config.toml
n_layer = 15
d_model = 256
n_head = 8
n_kv_head = 8
head_dim = 32
d_mlp = 1024
vocab_size = 8192
activation = "silu"
norm = "layernorm"
norm_place = "pre"
norm_eps = 1e-06
positions = "learned"
qk_norm = true
attn_scale = 0.177
bias = "all"
tie_embeddings = true
parallel_block = false
init = "uniform"
init_std_qkv = 0.0497
init_std_o = 0.0
init_std_up = 0.0497
init_std_down = 0.0
init_mimetic = 0.7
optimizer = "adamw"
lr = 0.00214
lr_mult_qkv = 0.7
beta1 = 0.9
beta2 = 0.95
lr_head = 0.00813
warmup_steps = 357
schedule = "wsd"
decay_fraction = 0.655
decay_shape = "cos"
final_lr_fraction = 0.02
batch_tokens = 65536
seq_len = 256
doc_mask = false
train_tokens = 423600000
steps = 6464
dataset = "wikipedia_en"
Each number is 500 + 50 x the weight over its row's rms, rounded and kept within 0 to 999. Layers, rows and columns count from 0. Numbers have three digits each. The size before them is the row's rms in percent of the matrix's.

# up: layer 9 MLP up, 1024x256, rms 0.108, rows 285-304, columns 192-255
# down: layer 9 MLP down (transposed), 1024x256, rms 0.0977, rows 285-304, columns 192-255
up285 103:498545506518447473593525505499483492436476579514439515554531504452489552498464546501485513359502500487441419484452431575478469567480467512516509523466551537508509432503488454528503470399615503
down285 098:493428511544435438503531542501441473559510444417518542496543512520565534481574445521529507447409556595482409411630493455465576519506553496524552484541512456452455599529532477520575418493501454
up286 104:468427540442512487514485365542473507572441592543488514534478548562532539370529513485522502478559479497480459501527405513495506510637465457544547432526525594580535446562461448502452491511487537
down286 101:524608564474459612511530505427425506506477530483526449541528436461488550434561407475503529521554479498499431531460528527532520525459522389489498501516545520518564529474538455515486510484495461
up287 086:545569468531472477519506502571489432543501569599566397474479526524439501511438547541431457466412473459454482408531501481552493534467474377432603581469452497535577465549529533517486546463550516
down287 087:501488475486440521478539540506515481476515507434534527556537412457503440518538469503472480566564536470500516613445530582554444503498496441508480426462451474419475543456481423584552482522544540
up288 103:497570544504471447527555549517509544475494567557575545401505554568564435478524483469550502487490475461525388489495585431495520511518474526553513502461518514466544510388472523522514544539621583
down288 099:502506503494469580437465584479528486570438461584473528463455416463451532479421437441449538499516475434360415465515485543392475505520521560452510421484608466420468441458495521462439528457513443
up289 097:482611492484481463539527464462549545512575543565449362559506515485489500492455528471537400517442596504514543527526435465600516542520435493448534478473402562589458441485488530433513536460573542
down289 093:434501489491475515456506436451539488580479564475476533497481488501485436483451508538497504530414460528560542515480458455490413534622541511429444467492481500573522429514474509513479473562577556
up290 110:527549499512565406559544403547564483484535527517465468425497476478533524448512444418530503479530567541442495637528475478453501489491372505425522538478515579475460449471504459506508513454536458
down290 114:512479422503484437550583464464585430453468446549514559521484357509526509465541438480569442547540542494409552530553452397461475498532388508498539463550532509488498494487601518520459545414515528
up291 106:467474562570495540501456575502515554552484433450402461511577489485449374448563492526472509472488565567558470419545509465573475574527533454465473499499618571535484440529476476485478510530527552
down291 110:472576395445451470510487551495528581558480440530441516468562556407617437398479522467488423527490583574551593475529498497474573453423544451456383475518496579472388490398503509521476481513445492
up292 102:522405485447461443487476507511493585460513484519482452491495516516513466569537557458493432369593452476559527488530506436579608614506477538514553529541533482459456618559489500570454429488547453
down292 107:480432522538600538546419478534472552515564580509436487455481447436395579422426461637461527396572448460440458512567477581554548475466416413433506432487505541547506457494486463454538446403419474
up293 104:442591557430493531508468467486498434457605607481481481490461510515541520450525507505523534588522515494453509526403532581476523469485494529481482454493493535526604492539518473482511500466618558
down293 102:540475543425491482553499515447467572523521459559554487461519565517472484466510484501504528489420492558509491530444440541563520467424469456525434484565459499562466471548459510498508420508452513
up294 098:438434488576438485472545490474505537499578460529575491441516476581581496427436524456471448490524544544537503582498528513551581537508472547452580401496504558490517588415529454555426536506527391
down294 101:530534547510507583499489526490533466536485507506478527491569458542498433514521392443527530507410520464518546507504448465524504407522513558494425598515420486531420420483468582466531474455474498
up295 099:458561571443560526577523414486503592441437596532538500510579506541509553521477460523569541458453429507449452583435541484422559535517460476475563578491488587455495533525476504474508514497542433
down295 099:520479523511482432484484541509486477502487534494403559519387467447547516481532528564482496535492519534450510537454538498482511553540525545480594523547406495511546504465505503582448528498454520
up296 102:455504602483414433503526578605574476480491621493559508452479426478494527459474477488510460527497455473440497498506527552522440537586446523447543560522478548515433527447550511578395462482470537
down296 098:503349562511503510565438530449502468508502500429509446476438463504594558518494445576511562516518500447519402470463449469466548443499499474524495506441454563478607423547460536593524462497511346
up297 102:519464536454407410390456507535541499479499562453607526459585496564445478463443512488432595427512497505476524423445511468453550525520457428573431497511463510502551566559475448383507467465451487
down297 103:625565384489549615537514502390542501496558546465495461452450488511511489437521446450567519476419435453542548461549407416465567448559438551430497545475498557516437539483562520635434494546589485
up298 102:483441461491446499470543392637492437410530636554607607443485494484482444553488509479517481425502497500454451448514492461350484552541542489445569476468622528563577485572504477533532555497520597
down298 100:533496501430553548513461625400481460514602470439534474508490493466528397485573410471470469515458549528542514483496515475596515535484447516582502450513484525497461532601449527598475381491505475
up299 105:532469484550515485478556492443469416580490473547446488524591533570538508477484476410542397513432502510527467489454541391499428537506385546376496471528393521523438434594517545549496507397504473
down299 115:515538494389531440493415456528551502548495541470477355585501496402561598495530467475488585467557477500512499475451477497493515424560567496559518496527515466574446478531499518571361494525509479
up300 111:489547499560546499563478550475490475476537530437564476455521527484549415447481515524477444520502492478507506469581639366505474528431470551483573420598544456490492476549513602466417518466597499
down300 112:491521491534447519413451466497491557484459495526473536526490565540544499493514607446500507503441485438560492558502559491522520511397593544515446454534417477524507389431508546465478486472532479
up301 105:456567544468473498552563500478518548438490523469493577573531558554474482493526491494489469560441564565504477439558477548410470448572516474483480581473544503446500484529598423448464499482530495
down301 103:527498503505506491489568450521477409497462565526454463439490501468553525421524442444484506481538478482581546441577463492566535520519507465495514466531533547510486477457398484559419449479589573
up302 095:499466498583406530455544498437510476419482529470589561426431493583546558451518475431539516559488512565529430498541525415420489632549490497523453554459524504601440468534466497544442670541496558
down302 096:505523495475521398492445507485505520557487548526460480535505438511548439518534508581497432455547527514467545413552487497480546463529451487510546496548489529528462507422562644428441444508501478
up303 105:412481470535589478530453547478489533599497477414457491574511476407572421486518512523529505453515536564439442423391593385518467485554469575524503490504501527494413503481527518551525514404600443
down303 109:592628525498538532451425484484482560517508542455385504416466526551467541561476520492518411389540510482495484429542633520507339555368457477491499512497490463548529560535550488455476553512427526
up304 100:474385573492476433526487505480482656554495535538495558477598519515559568567529573405451493488637545562416492431498397450605613468459395471457574460495454585610420469446524510499432522534490469
down304 093:506520564521544473533507512541466461511522498436506521488425521527460472528479525517458522547539450561475582530405573570514565461500510536522410463455513421557496478514522449420459514568473503